config.yaml
n_layer: 9
d_model: 384
n_head: 6
n_kv_head: 6
head_dim: 64
d_mlp: 1536
vocab_size: 8192
activation: "gelu"
norm: "layernorm"
norm_place: "pre"
norm_eps: 1e-06
positions: "learned"
qk_norm: false
attn_scale: 0.125
bias: "none"
tie_embeddings: true
parallel_block: false
init: "normal"
init_std_qkv: 0.0234
init_std_o: 0.0055
init_std_up: 0.0234
init_std_down: 0.0055
optimizer: "soap_variant"
lr: 0.00511
lr_mult_up: 0.603
beta1: 0.95
beta2: 0.95
lr_head: 0.00541
grad_clip: 1.0
warmup_steps: 200
schedule: "wsd"
decay_fraction: 0.567
decay_shape: "linear"
final_lr_fraction: 0.0
batch_tokens: 65536
seq_len: 256
doc_mask: true
train_tokens: 402700000
steps: 6145
dataset: "wikipedia_en"
Each number is 128 + 32 x the weight over its row's rms, rounded and kept within 0 to 255. Layers, rows and columns count from 0. Numbers have three digits each. The size before them is the row's rms in percent of the matrix's.

# layer 4 MLP up, 1536x384, rms 0.149, rows 301-355, columns 128-255
107:149179081146143087132112089146192051147097075157127146186110120158108135176125136181140111093133140160051133127145120117142058119044110154118122138138080131129130103166109157113057144154164150137131186123073129146135133141066137129077130168082113087157083085141110149073095121103147184152139089102133157127173109065117108131118129146074092097082086104171123134097161107109082187093132
105:187101146156124152134163130201185154104094136144133120126102110137131198095107111091097138235154108121126092160215088098087118130148146107113045124144150135104180095123150134114130158151104152130133153159137182111150130097082138141122187073149146114168133121153107105125128061100104179100154115138168116103161158134179124193168110160142118140099157104161143171139154094120111129124109
094:126168139104129180159115193109115109135075075141167066122152158183154162104129150091190160155121193091146134108100124087100178118102090117159111095163139157135125123119106130099118111074097123111160108137152109098147169217149163123165124077162142133167068147136120105109140099138173086104168149150078169142154109116154098081111071127137177132144087135132094105110111155104113102156143
119:156154098209127139114088143112103159120072132207119108173145187186157112110166109094107144094094136164169150083085135106130168174060199144137124125109115150156137092137156162159113088140118128090112050157171126118088111117130161193097169108090124138128174098147145124175152130126171115154113136188072108105077129111148163111114156141184093132124112131126100133141138100143153170131145
095:147144115127134155150145134139152148106047118093115159114107131129092093138111091116108126105108155141230143147145162175172077083095164144144097130121141117116083168186100182109119077046101174111119147151074136117120069158158115155076157171130143089138128073149143132158076134147121086151127127171128167163120131174146078114099175170126108122132120155129125171120044119143132169069145
105:138173150113153185154100128133119146178061145070140151169105125091130121199128128133093141163114141182094105093171111146182140129145132100183151144138145192174124106096186109123139134098158046145155154160107112113123180063110172158105131113134156109172126146086119122231101133134130049184126107202096108145152079084164140101188180097156115152137169126164107076139141165114120150149120
113:146170155170103154145182167127103117149159128123167155112123121104104179105103131120122198069120134151083048129114116124147084123156125081156126115101097138107039131144144123107115119169140089096151065164099085134199148095164141173159155059105131140156115156153103161134201146178215136089140166137175088104151157163083125128120142161131113122111123149098153168140137104086114171104111
100:129119135084175075151169135148150159125129132118121158113139140109153129181130147175084110168128139152152122164074082089137120097127106107083112181105106119152182096105103182097135149191122103127102116106117143157077111171107122097175083108126117146148058100147118136139128155147127166146144096050115082142152096209162135127098123113103134071100149139082105119121180107103113167129171
110:127133211160110153145197071112156109160142128122122181138099112068095174076139119160065093089176153120135125132060114110112114072127159118083116116157089088130152098151152065106123144156138133162132109094147116149146127104129135053133156125137115118090107085134120103096144181121135132151141204110101175105117147077146121135191107095157053129130096140184149207149163143146115175061117
095:094112117110163115119157150153102190131138075147132156116146116126188112162143097179106175122184111160080138069150065153108180128104125172119177092116089148173113125119119187093161134141161092048137127192120116161136110166074029121079071095114128169114102143121143158065155105132158176142142122117128108154174160156159123137121167150164121112144145112091115144176165128168129173175153
093:183152131110090112199168092179119102130149100187133136121195132078176132083192098109145155148158173148098125100123121130183127119142134126079160084133135137135116141117096107099145123140130100127121112150167097139156114031123096163123069130110095138165130078126107118131147074151173113139098176156166137149128098106142132139120133104109188104104141148134098124139115125111144183115197
097:127133214212203091140142166096153140150106093110163123132085141117147068149110154122165086083121134132173074097090136123137147136119163084110153154181079145116137077101138112160134055072131117142085153143157112133112113190114138144126117118110161100146146111137129102178209133127144116139098167140126117125142102131112091089136147174121119101103104183112170208096134098079101100103103
097:135153145065165167153081077131164144083132108136127188100140162160143117120151111124162153104121134154126112145101170066150104123111116093121038114152081107169136129146193136157141119130058138117124109132146109163107118095143131107052156130149170141147185166107113115075151148032131086120160081147088152067171133106115113105173140131114141116096094173106154144220096103158100136149115
094:090072139138140114158184073188097128180122109167109155094078095136104121136137106172092153062153165129116107121099115144129128123183142118163177094142182050129143120088108091096158111116111091139108165102169147094132133176092143136124109183181141206162136138120098099175133095093147130125086095044144175104107112162099142147149093148163085127103143132072094134062122108148171142127108
101:106144112101079081133153089133123118057110165148120125106122096127125164139160128145153134119095125192111099105120112160138111145164102068146123101139102119152147205138121085095125117126098161107180106141131219108122123112103089129108170099093106104171103114130144100104074103193125144099111186127130154131131171148113096141103125126103113151127141065080131190146125102127169145168153
101:173116135117133130134167109110155115121143149091102098119124165141148108108108137149134158117106085125164090083125088085073098077126135175147111125181112158095121115185059160135167137119165159189125106123145147150135149101153151146156179151066122176109199130143162082089137122200130113120127106136097202134126162165178121095140066203123169130118175152155087087176108174147118121188126
090:080125107115140154195140128124130131115123073171117058144132121140091160137103105133135145128164137108053135116114110114068139100129052144124070124132118124124147102131112121099111096149164196126110126123024132093185125157151140136181120088153092103164125113211073097121103165174175186120153160109093131106097082086108095147138118064103100107167150154146101130139171179085085118158150
102:110166133084119078075112187066132084160128141125086130117135091124139144085161069123111126142148118158129133159162093164138198034179106153111102137139147141082124111157090097134100059139153132082073088116154128169144152172090074198133127128152161112138120115172166145124132167118121188118159158134109127041108161162104112126150107160111137140134182157093140156146141164087175066120138
101:141098144125086022162166087182106161143090051163158137122138105155110115158101127150139193102192153162139098154156105050114132091134136079148116109112049111105089121079132168100125073132149142146171134176091094119084094134151228144134156091177175138033116131149164140121069122134096107128142093082163132114174139166071173117160170084134132154119118157108096085132136116177076190131064
100:139158161100171144084095109152099164120117082109116169094119159127140127099172153124127126116104149162093132153113104112151137165148135060095129139087141114144130151151162146135097127105098150113150081140060103130157128140097046138126113121126193115148170153169109128161132113151142114192147144172111112154144168107096101081108147108183089099180075146178135122100134108167136162080030
098:155177138122132119129146099134146102095064087156084088161118124124080137142213129056156093145111128092114108134187154144107160122101080156079128127098139095095098082063139198146080063106134124174109112109146163119101120167171127066143099147108138097118115117137076125138146074104155143147109158153109126098106113107119119141065120171081141116171135114107150126111127062166117191078115
090:217131139137096170183132210141119145190104126141141104177196150097154136087089130102132162113129067107126149091179112134122102132119132178103187147071090156119158141091105179168140117095116074086162136096118179134129134152127187086158134092148138114145159107089117119131185163175145129181131124132136134148135148120145106132112090152126090153183136080101142143141072078162206128122126
105:114138100128137195161098116142089115136135096126121111123201181103068142061206142151143097121128115164148145163091149121113157154048246067153071133095132119139112165119069140123138096100129134097122071149118117135124150148138177096050098157087106112135119119141150148078140126164148157146146089144145132121089121111129110078099115134113129154171209133132078093076102123150094102155106
111:135172140119171144203098054167105158116127091132105132174133209125139145125104098155139109161126117188120061089096094164145098161146103152114088139091174106121142084120151124133097108083146095164110080142137150088139130118152117119093063137103125088093098114090122157091141211084136110141135098113157080135131136077114137146147100162105118161150092157142163096129153116156111135114131
094:127128123209130102165130156072181151162096152102129141154061085167142209137165133146103093139095121180127106074092140122113144106102107141138115100146125179112151117134158144171157119177126046103132176134120129121127121043100113151142118147137154162100103140116178106181139103147202121106107156161093090125130095177184111101029162210140080121132180146129129149127139141118156131214093
100:118126089120172072104141135131077185128131098164134199107080098136135124198149168165132118115150135102176119094074168053170158113189130135096144088089166155125120152151152060157127157123105118104191144157078075116075053119092111097170147159116156121089118153120149123113117130152080106098145141100147136093103132112059180081144096127143107141134124114160079102156072136112107175132113
096:145146112111156107146127108088149085095134142156172176178072126072116141198124233105106182145087146083150111114122176104100101184125182130125132128140104120114182159159161133112122119107202089102098114184113156137084205167131104159075108103138118144087181132052093160135132150086115146201139128108154138142156129121193121144116157109140127166122155193089120102144119137090136161102080
098:192164133230152119113108127127112077067092123098106122099126164155157160089077093124148130064139159102116091124115096101125057094136176105125111116109185185104094090134119124081147157122123100118115121130143104159111080126091158095120127152072155109085107152150103113206126120157129181162090188096109110158117146081170127143141136111060144149167116078058141086122097163149199098156117
102:145104120138159115105148169137117125175050130167115144153116181083114145147088150111081136093180134130125119132146128131102127199098127158135124140092141116133136138115102149103159134141115126136129157142118181127127069129113137121167161180112155188151152158151140140085116140138162156120160061120099114163152123126071170113137134118151167125124139124120172112097191136073169129154115
128:138064098170069081101115150107181127135098122138103145131119133108133054161141113159150162091079125138182166153094092152120090133189101145166129127146137120139147121190148125142145156129149151131174102085144069120177120162121090094099098127092124187151129080087103162114108124114155138118159082145130150128127147112116160162136153119106112180122097147179101104137163073118112193125099
096:143151113075073091152157136172146165141124089109136122093098130114197172130075138093113130139140145097111137056135103115123145148167211131118090064095131167147106079140112188080131151071146170120123171109150145129120130166108099100079155106096139152091148139148156112153170135115182105116123094145189076129156100117083128105110094102117105061117110172177121143169086166130146145124139
087:187119089123171181146099138140177123203087178140170155117088134104171180122123135093093133099103127038177210114117096151144107142181122140117136132141142127167203109150135145127086159145107120166058079151166177154102113144108110130116139107151167124144157100151169166098084111112107110129078115144111113129102176132075181122130128166194140164172089089158115135121058121122142128102131
098:188108100140167186137092121094178111071109162143106134147107096092068118155121157129170108147111111160131119080098109121161099113143141124194150123109089157176184150073135122129119108142108137109129148073089063080132129108092171151125090106152167131170090068199097116121125121144145107129135161175074168121111017179112134145199143134107133161101148081083119150093141087121107172102131
096:110114137076122085105116133104122121113152120090115119137040138157121190126130087136119152134113119115178143160106118124184188171094061171128181193147173164154143168154128106149151138169144190074126135072061124072150128154111177130127113150113140151061065182149151127116142187143205115138139128063147138109139141142126107118115099117125100081174081097151134171194130097063112127114112
092:163162096128098112129069151070118133158186093179154126114118132090111148111060097102116159183081124092134110117168057122171132157155163116164161164098120159090168141111097120126111103159089128123127087089148090091174121107135121118132151156158089124144193208100128186078159131152192136163098116129112093150144138091137188076106136197105088130104150144122205096124162128136110073162161
096:097070167158159120151155152080151198072104099139141166139145164164122151144146138147101114096076161135096118108147093166073133186113087150105175173122119123097132098108138156180139124091164080118115160110112154184125106120081088111129184116154118174135104104119043082131115105162145195172122136122138143088103120122101151125119179153178123147103182131068125079136152128123141123198123
110:163161111121179134109090153096119101063083158110104077124065123134143181114105064059092149132088118162078140071139141132155133110129083128185096097171130088195126163125142184128111110113147129134091149182129132108175062132066134112111105141170146124100203115184117109142113128126147105155104101119124085117117150131036099154188175173095158090125153117131161118126118161107110103152123
109:157119155111174091161140117137128125103090160141138128168102105119111167173152119145128143100111090173111101101117081132171154028190146145104140128135062119157177151125143155162120095051106151190127076105127192122119134106104141088144147129088156138132122102144124150124123058126093112155186116092134095165133133135198091104165096171145149188155114162183116150106142191069155154143146
097:093114134127158119136170086152085203143145146137038148137137164144142106139153147124162074127078113127108138076118150092094134096125128142166058104169120200121105108141150125125092175149187088142082059149066176143112123157176118162179165136140118096113088133137087158125094142092068120117084166167159097141143088095169048128129096079178098151086183118124199090132157116136096079121134
091:152125151141118116046195182147110103118108072143153102131152063042170128151069204134153105149119128149127186165121096095108106131123132153137091130120082182120184130091164121110147186084122114120160123115173117096122155145120130162135079124126128142030092145085118167155122197160121114148116141118111090113167095131206115145144124139067149147181148137155101096170143113132115148116085
102:101124082111121143171144163117082135178101113118108136154119095132130184172127138105119064105087112148046085139135152095104104109113158197160177155110169177135196128109150181172168115159149148153107113119073105147076116105158152109112152115089136118147112117148090114140151171162093188160158148165109133122110164063093124081178151117148081141129103112122160127115146143106153107138154
094:137092129097148112142148107114149074141094110128215139130119126109123193114109114103101151195122155100150141248117147102062094175123172124168141150139115118118138146128133049098098151135129089160123149125142136126164113143135116124100074118132141090096142179115162175094123105129162124200141138146122128099164109028084161120099144120089064159117154139145129115163193156147090165153112
093:148156152113108106144116140161136129110158065126149124098174136089109123109109111082109112162173149124152109139161127132150130081185122170091121113150123172184138158150127124138118064115105118151159113181156059099118098082177089123094143174125118122117145135113170143125083125125094144180160094099139151085163117124093094061194107099099180125179095109166089116166147136106136099106104
099:155131095094132207121121131170127106105099122152145156090074095151153160119150132069171090185113152114075152152114089136073157174112107194157068149087157140046165156122106120110139139059110100094115100146141183164142138131140058123126072079107115164159120109139143139170133190158170109127146148082113162089111106143090043119108129134117127177130139104144179157110109130156132162113173
102:108112115142084071173099085179131121160103076177127114178195092125100137168109116138095156137108128110127121109113158199151138116163144149139119109128187140160146163114120140105104139117135086125130056177138147116106170142112095162147109175135121118162133131123058115160138093155114053080093165125146128112104143164117145173175173132154142113165164125126162164045063097078112127121089
113:139121131160180136136141113158189144097138103098158163160149088133080151114129089102124162099123139138118165122117176152151129150125133122145147121150193120160116167152135086125129099143158137128154133200149131144161074156100101103152109128105126082080133044133098091162120144110179146227153083102097173108098153150101081070172116107106131189120181096121144149111158141190144114176107
096:138117071139143114121128149151180160077122107166155133116089135182183154170093132096141143097141120082136164171149104143161092107126127114163103080125061149164138141071134103107104111091116144112182096104185145162115084140059155134122105081094158053101188196077150143180166130134104141150112188139160155089100196154103109160131092119046144194149166141104152108138193147161106109114105
098:062141145129176126102117080130183163204146106097093083212124116099082119186165139154125136097125097144115107144162192163128143140157183171189112101140124105154084131099171112121114129178191068071098108134109122091152082150169093122149169137192203126085071170131122145108146139156102135150115166109182143132207141122119107134114122118138079091127127104115130151182107054136157160110134
096:149073078156150074108148169139152135116123163201155112171144121105112135069149063116137115088166095158115176136126090155184098177077125096143098184112059134110126073169091119149113106200127104088096124129166154084085094140130078147101174101114156126077165126112144149141134106154144080129142171169124140091098098131100092166118080213079119095080159104108130224108179183073138164107053
102:127156137056174121083198141180157129169087082098139102179103084138114154139117149141119129205130136087106086135112142147142146135119158169133106164118140117078139138131120133168139168118130135083110113143144168144114131097064125080078063139105058121116132126121119124154137188123194129098157183132124078111163110110150122111083103129060130160178158084178160125158128159131091120110112
094:108113162180128136092094138162166175136091119112157148167109159080197181133171120167110127124185113037139139103113110097140129108132120040160128143138145079114167137127090091184044117142099132107143140029150118123110087096145113161153163152153158142099105081061093158160114157093125069131112139163095125158192154095164120132100117162133123162087133135146130133125126134122137131126112
098:153107119120105131137093103146108100075105123124176142141145101130115072150123185157138159126156169107096094164159109169177118151181177132127155176089147098119105130194094121183120087120144050119090126160131056138175129133145061115127088186066133050123088155162097108144156107164097095107084168139136131153188138068128152107149174133107136094116121092144154172098112110168090121143195
097:111145079062115151100102145169145075117126084133120121107104085096157107147154135155129115141159110108130126151112150083113143152154099108155197099122087074102130069101215117170125085112104135073111068153123110136161098162157116167071136128075134078167093138059159160118127105156072113188141085094079138102161138150112143087112133132137160159088149102118147151121116056066087060204135
097:136210138213083154132145086113118213153165123170124150103097118070145094152145131155113058112141125174160108122119155142139139057124198175119134137109087151136142131159186173170114138139181029135156105182173084153148111172128104126138124146112162151120113114157107099147157165126145081125164085137097180095119142144161152104130107135136136147173063161122111111123059112140089168161112
094:084191132172072083114148122115132125115074107134153125131140090162177144122128135161135163069118219142183104116131113131140104152173101120130151149160166136122133156146098107131119135032096173098143079062111132092125130160159153144085061118159134097112174137178095096113123113112171170127059182064155123150130125121133161133132114136093109143096110158110092113164069146126111136155117
# layer 4 MLP down (transposed), 1536x384, rms 0.254, rows 301-354, columns 128-255
113:110102104179131053200155105119099071131138131104154104167154129068149120135176126164157162199153111153098151154157134160048093169067128153177201095106142094150130119166179137094113148167133135121124166124139150130107154124156072133166141115145167142142114182130089135092156116102146146128151172114132123108183102164124050110104152100127166157052139181121156111198136127121128120115155
101:073118114160139095124109104121093074107145047137084176172107146078083136154113111110094121169140162100119111181129123092120165088103113083168149165111093165157106071122120165127128170098112153128123104119079132142108165140082135127103134150125084148060133146129089114134095165062175083100121090082081131095150021091116176111147124123141080103184150119086096082095206112124097183136163
104:095094096064178155115117156143129156125092023101157166099095139091135145110184115144191114058145072118170163081070114191094139119144146134131136138085094102123135091172106133121093151112086148079143137135150114105122134147102144117027155093146136116097154106216104101150151058106136181146130088116102134113136128139152084109161157114106195056065136133140161112120121200120151101119207
114:073156086071116171136126162122117151177160115157141207136155136094063124117111128167129063153152105123138085114187114170081111194127099125117154103141128114096157134060120159114080076138090052119100135200084131111107217165118000173153140122120139104141093135044107105120137098055118080156096135172082103126142174083141188151127141118082086107151165126135161113114128119095129180159109
098:088150082102092151139194137115127137163203126125110136152169048075160125188086143145106165076127103144126130108078179117134174150125133106107098119164107119128146154101111115145107117217156119129126119078150180111139141138113121105094140104091081163108071202127172154130151122158076111106078086114123141092195125128121139146135113118084118108140105139078091103115140060109119169150186
109:091109083143116136099182129147146168165138176173142143133108103124175165189163126171083140163060188121147108152074121103157116130144140124111128108138081101105095099089140162138141201195163140157089136123075110162164145204131109116090119150135161144049135103116164113143198101095126117127099151213163146112128069091156189111074162102116073085133155151083098062107098145089120156157085
102:120174116160140148094133165134137133081067103196150117090059156115154118106115144162125197185033124141063100113139135123080125159134094106114131145161148121168073096133157117166176109084177157158129131154107100117057210100135091148135120168117112103127203140175120168087163123107106155135127115100090168122146113157105172153084114119201144048101129128134146126139180149141108108191119
092:164089184093178092118150158097127129126111150141099130127131151162149139188111155115139108123098129135071171123129116138161071165074153148171147082127149150136086122149050087203103118096067116143184157137145137072139147166173111167099142147112138079127120148129131139114138099109109073136125098141173130138109141122136103114120171087132117127135104137110140108157092101108151143139119
107:102121151132108095140125082141148112157155160083104135086082111118123168127097115137113118117097121131103074134096081114183035125099068099159059161147138103171116124156095141102066067073147138148099159113146140122171115176117167123175108099141125093142101109139153093128126150126097106093148115116152205103110121127099162178133149167161125129166121186147112143194093161104088133160082
090:120150073093188143163125145112102093128114098085132122159101117071158121096091103155128168086137170149136170121166091160200082140220118098104100143144134111105127131126140074159119109171090133143145144102129153082123134060147217140160129104133166104095185167115132199146097145170074135141099102126126068188168166140106089093089119142082118141124093140178113173165163173163144118122100
086:115083104129217106102113133118126136129106122114127098162094164154103092111018140173095119142034129171130137200107128166104154099155109170118192144123118096100082158101141123166135135151122138147161195149146109108096055134109106095108134163163106098140140154168107084134059154147134115117143136071061189099095131210141139141120117107118139124155128127110173192163124142133100083156109
106:111120158106171171100106078110106139129104114109115139149077100083151080115143147154061051205083155117149134118105138152116171088129075086113134112113133127101120124095112155138076145049143121119120142122147118098156130217089132094166098107134126121118153068170143130106136157126081121095135132194174131170083211146086087108148144146183147125143128071169177154078133148166135072139117
099:147137196140045114159134126139100171116135062184118108080072094134131150134135147105133155147133126132105117123095136183155056112170098130139184160135184099101157147155107147179102152091081101116107124123093118140096150144209161123168038120082122115156062152129076097112113153097139113129159129139085139152125181147144130075170152151134106133104177108136131121162126172184118101158151
084:166165110155169127152074169122080168084157115134160106109120126128195120120165152105155117185087127142166113154084129185120149120172085149122158160074159090104113134138160119123101175115129157150131118180178127098153142079157106133118099121079114123096132121133092186058085155151129143160104120173130132183118110108170090034106138132075124074129116089110136112128183080136100119058141
092:131157144140147124131173145112131066079176147081157144153167155113072146153121141024101066100142153116114122127087122128153127090147140132080057126126148136132074125137122132125174091112069178141090154174161101108126087154128134155088128106118143135201117105169163126093151132057123150174143130145140080152143063093117097057107102130134075136105132115169147129128161067138071159151094
100:118133190078153079142124132156098169156122104152165155111160161134087106126096071178168115117156101114079140088142147121113108102061139097121153109143114100180155110086154130137123141186114139089120104113141145201090146178109166093193131155177088051184113092104169115114117164133113106100174158077108130120121148240074125088116131131158068086078104133111108192124089077082119113070104
096:093167119148091178100162107131148094123125159122137166085123126137134148143066120143158109133080116127156125094148147110142142176163116102122171119101132179086166136121110122098137134114194122149107136132157137053147133170116183110196146127101148106092135146097090176130141075128090155089130161198077101133085188144199147078181144125136139164149124119150135105128153073158139106167115
101:190145089143089099129174143079137119112098124133122233155103133165131123077127108161139142135124102136191046081121136085148114144092154156148123105166068091112131133170154107124176123127144088057107101163141167116052147077082160142108152153117083209189103134129163076124099160115075133130159147114138114136086140126118141133148094110117132172121046215149100134110140138085118115130145
099:067083121076087138091104104104209133171137152078123150099139108116056174117133088138143108166103154124123169107136086140152165109125114138096117038133173161134064132082177134052167055113127127168103057112109168120158149077153144145149125122128091163154110080065116147127153099115170122115145104176046122153130115090170128113084144108086123120123114224139117125086115053076124100088154
101:160139123110174088149153138160090126113128079105081094109173142140091126101138058100152134186141130123172098167118140086187095111189099147159111132154048091115136187147139041049172130140173150121115088135123101022133177120153118113087088144185205095077144175149074130074164114130149168090082150099150102170069175074186181138116175124161119089114126170107138131097118126104135144150147
097:155113116133055134118171174107215136216137106131167086130113194123113110151157118087178134131126098095162107129109165075137120155145084156100086130136156138132149127098147167140087137116097113122071153163121117160120067139142099177081065107086097094114114102123135127134189093086060132151149189123144111172147173101126157096105104136131150092188147167138160137098140109106129129112153
093:188160110118127126074108095163131155124130132121086108134137063143138095079129096113133084125106173101115138130102138165078130128128112125108187127143112115127109181007129155125116138114152116079127114094161117113183153131129118172111122091108168122160152065164103106159133061176097206060141112164132172159073191118103114145086148169124173143108112155097107097146140115172054131133158
108:135166073077167161144070108151084159135130104134101113077109186146064083078222084141123059085122122140130108104115133134053141156125130123109116104121111109115131126112123139135087072104073145091168092169143082103202120096136143131139140077121110162127138083125158138166127075123117168117071067149127111124170137201165142117213181185161107127094096127135089146105142167206174106122114
111:107064149156138172109174104173101190169099112095126129228084172124098162187158109093150128138141155162134087160096167116109147174134142123111160169145117192089134134121139118118122073101114166130107064107136129091155133177075159194151116101188157096084152189164134166124106185161155068065177087110062099143132115140115084148140083128111212112134151133127063105100099123162094104101117
101:118147102114200188108127168091120143115150101112086168142086098093117048129124106182063148141141132138112145115164139118158050163123104093111138129087114116123109170112129103128073125100206190124141180073155127118172127136097130122131141115141137168167172139172073169125134094102080125143166124100091178158141127147109113130109129162130097163133130105136086111168120108077043133168171
091:106149134210129073117120085148158076113128198089174102140142149152136148117095040136054145109082078107136134153148107147124151146125131108156181110106180096137093172092086139147184090139107079125095125075136131076119112131140170135083128137157127115196164124119147130120061189077150124171107149126154145132105186083141117158065165059107152117159155147086154128159122084190096130154128
099:094150106113082154128128143211139081158128137167128149105068122133172071142148145100119167144133126111124140153148110106108131113153163134108120098124139178107119056166123099138123127131144121067104171106131037122072142090074126225141138115123138188114125081132099129130132147131125152139144187106112072116136092131166127188117105106181142128137153128127117133127143140091143141042088
101:161171186102107081139051136148145089142161095106096179130085139172118118153086063182107178135142091164106104123124101086152126123101106098205061181125204124132107135148131082068138100124098054146161195148141067161107164135171159113159156108146137153118111133163126124110136156112113193204159157166099114136167100141074134197144116081103120097145177130150130131113149131093165159118066
108:117107114201111153182170153085133098104142122090104169140103104151094112092111193065091139116107136097155146091132114135115158108149220193137188099119154147169131121160146138090158166125147114066077149105137102163097086133177144098139145102113091134158107126112154069119148162112147139148127105138078155140106164165128152063146180124171123098120139119103095141130093083183205097096122
124:104153143126154112131091143137187097179160165154130122142166108150084099155144104103061161051143170117176093128137088164132133106204123113132149073129159172157148119142073164139146130126102095096118148148180093126153068127105138146135123143105048127141127082147159112148163118076130089098141076204127125161138193150132120122110110133103096134116121117160092084167158127135133104216155
097:112165165128085123128120103139133158081103169128101075108124146137150158098120154121147174042141220115130078150133090134156156185156108066096153122132093157184132181154105182172131120070160130065165138098115092176110135169171124130147106106092137080123093054117090051118141168096123158122100118102121105129127090119124101124083103125118065136074137121136149137106110143148193187107146
093:161136185153057124111101130109129141132158162103115093119185097104159147100062131156128108142137086149132101103155183111129175106135159105152129126123141100115115078183145164091183116144136199178139156107118108191105125151063119175162143145072129084154036127125076154141151116136074086163119073031097165142164167210185103093133172098163118166127152104140128128183133171136146151131150
104:112122158112135143168107131172198155109113126182118130132103177184084099139135115107170090170114120155169124101097162163130140112100065085105148088139133107121105116106120062117136135088146133064123138127158055134177100132070100093123119116134138119148159101153179177210133128151092116151194167171127181163119119151163118132153083162235193198095131101080149132159069182096138092090118
093:117031113126117163123080184134122182150157111179151159140093169126118133137066147161119100130111168139127126109118145076130151137113133081084117107059124096152138139036117170168116099123156108170162078103111127186132108095078143068126164153141143104133029122161148159151163102087128103064108088144155120076146082147148062145106106076112183145061105119106145106149108127104117138055139
099:046144104105163120133108205098134134152157158077123148160098151094129123160137137087146171215129088096169085108105170104078167180090168134052161064113134111044137142179161096094099147124114134143158102127131074123082140158138054148145118159105151141146130119069104153145074135132107145144151095127126083160105110160093147163141139160116147073128080111107141111109093132134134128121167
100:175091130133165122098101176129146132051141132116116136129148140139122155134103191149103097126167080164072139091117093193133171178099148149120160140061127118108151081130144098111100153110210152095134180087140194145166145087129118149120160096136090129147094105163133109061116109158144117101091082121096048142171089163113144086129074141087091146116177126122157129116097119143159118126131
115:049063105137140118106129131147137176124135125120070109145073067082110086176049124094158176091183150172108120119132146135060084132112132093125126142157138130145109141114039159144142072133138145183137104183168107145145127133155105136113136081176145114085139126126212127187174170159114116124120164124138109140150138189111172149136111070115116136127136131122128108092094130143120150164153
103:079156130179164102081077147147139116155127111135155058161148104203101101115115123155112093086150164148114231107084110099186142167071106063135145109165174170167022062121138125142147167151151155072159155121163086162139121137165180109165099105078143123173181117124138175088105066133132101166138115134151114161126156163158055105116137101144121163114143120177090122100137180174094191189164
100:131109158198125135163126082072144123172105142210093116158166083098119090169197102131127150124137075155119141118148099127156143089162173134135160143119123143059152134132108136110140135136139183148062134123102104141118081164119113136131183165124167179109113071135044096117129108085160154172161146096188167136069140135157113132105152171104164118096082135051135148132078087139126103130106
093:190113067145095152081152112112155160118136109069129117124136038129088081125097110139141172133154141045172168153134144152059129119135183120166133077138095137144077124107160146136126173164127109096161124147139111135118139115087065165131123088112157118148159152101124132164099107137111104186108136128168094116119123099119086134170119120099134106126114067119103089125160099093125049121171
094:164086138142108146123065096083123130146141161121093182098079149181112114148165105177105110120099136115082114088125097106177173146113125119112106143171110140080154158126117150116116116130144137091149137092116117108177077140101099132091157198115130179130177161135171106155085146143105122131171121149167127088116172102063105177108099104158080108127119149132136118110100128148139140137138
097:097178105094162154136130130178126131085161221144178132097121144182078124138100106129047093135130141174107103105114153119123154103128144069082162109191148109157057121148145113131123067187122198121107149107095116128107106228119146126123143145154101183126149124111116098103159110149106110139162159222216163153112118142085103102090075117135159139132157109138147147127100146134102131142110
106:103180092098134107105169140152123125110051211124044116134115092139119126150126124164170150043118100147122122113100114124062108141115098127166102120145119162122158146137097130138104124137193105129110122128093086138141152136113149182147125106089129115156135171140081113144164103102142175084103140131055148163124025114066172160140116195120082152089090116093171175090118127142098123173181
099:109117068140125133078072113098130194137115172093125100144153142040126119135131106161123007097134132113100184129130107082095096164153098148095098129147118152134101062095156105155153177139070175103090144158140108174108112143105119106151156157135136131109145096169119135129161140125157037100111143136114095105067177129064114139146180091127093190110081088107095144097120153093127114100157
088:070123080110103136124095161136093119104183139115141095119123175162095164197081115106155091168117113167080113061124155089129128123159119152122114056148193051129113165155168126174130136088156125096159148114096111165107099111133116124144107121215147160097167129117077163148162140083146166132116131097111125153147075187090134141114143083082126148088124103139091109093118135099091105107139
118:148098079112155141124157107160104128180141144103120136186101124112063122192128167130164114123146143107126145128135090105143191148149107125096140066142104111114099100109090127137120173140103201147108100197083131152127164119086114131110131180100099088119155136124167095141118145138119124107134136096113129161123060110153122125202168098067127081093138132118120122126102135119164152123157
093:146154167095180127087148136168195094161095164185148071174110144102105036155143126117138093121155129130137160116091088090137104111132141102115160173181116171211073145170201102134116175150126166140105139131129122098122114068109133126132104147078128106107140072105063133101092149111102173082151139109138114128071073154150130110103035054095096162146112129089148126149150137101123136118115
092:153093106134114104142192052168078074130145172130152144159143127126158141125110126133169098185101114115115088098113115142131112141131113095142106159126157137082078079129115122132096145093074082116100141126099160093134162118110118088069167114106094139091141062109119160100135084126116146107095118111120180116103158139151086121109098097149118155164156079164146096111150162140148134116103
099:139052128121137116092154136135116073198129125166169122114057102076156121162098135144090096096107132135137167134164090067161123145114095170136141070136162131112080129062092121164126118164120121119128144097099075146086087094165085079123090086160121143099133114190121127087166113130156104176099197078129155138144132120111152196099160090113118087096095146072118118113162145125182103121084
107:098127142083111141103131146112166116132114191100116157127158101139138102158133099126134149149168137157133103125165186152142141147149165157132162135134072061139146137124139117084103106107095103136069206181085144123073159108084130146149120192106117190133130134146151132077128104125082107148133083094085147108150059115138174103102108119167144113094147084186170134094134063165103138174153
101:070139078135103164164144153087147115150159110170077108113169141132080194148147122156103053123146194121144147095061130150131143172183045138133125152125094109128087096088213128140096159153118151089089128151165162131105160124078109054151112065173144127102084124112112179081220143117114114116137173131074099142140108150092143194112142160100103097090152203123188116132112152106168134128158
090:129153143024149149077096112119156162103155105128128107104215119106151108106093179078154140148130154103136167103145087125102100134193112138103127149152118180124118098113221177096105073154132163162104068132111115134081081103133164122167126111117108121091137125127155125123153088160108070121164119149123113098144137094093133143150109133141115100112133163160077097180156088143168142144148
098:134122190087165222156174155092186102037168132126137145111108091148113107124106110142134146111188142125137072129137131192120140107081153126057130122115128163125116107161081131164137128052208109189158162141085140166117121115136123160154109179125106163164094102153150133154130100128115139168124118097159150091111085124165136169118088131121175117147148090144103043164152123138188109138069
098:137128156152139074084154154128163097181175110167125141155127133095161102111164117180113097138158120127120092133108132114136161064146115156143184133043077162123130082126113096132109166133154138153106174128153188121108126125156133153166137130146115073114102131185147132120113099115142173116170030109141129102148151136088141159170120126202129106102097103154128146148127118163107110063161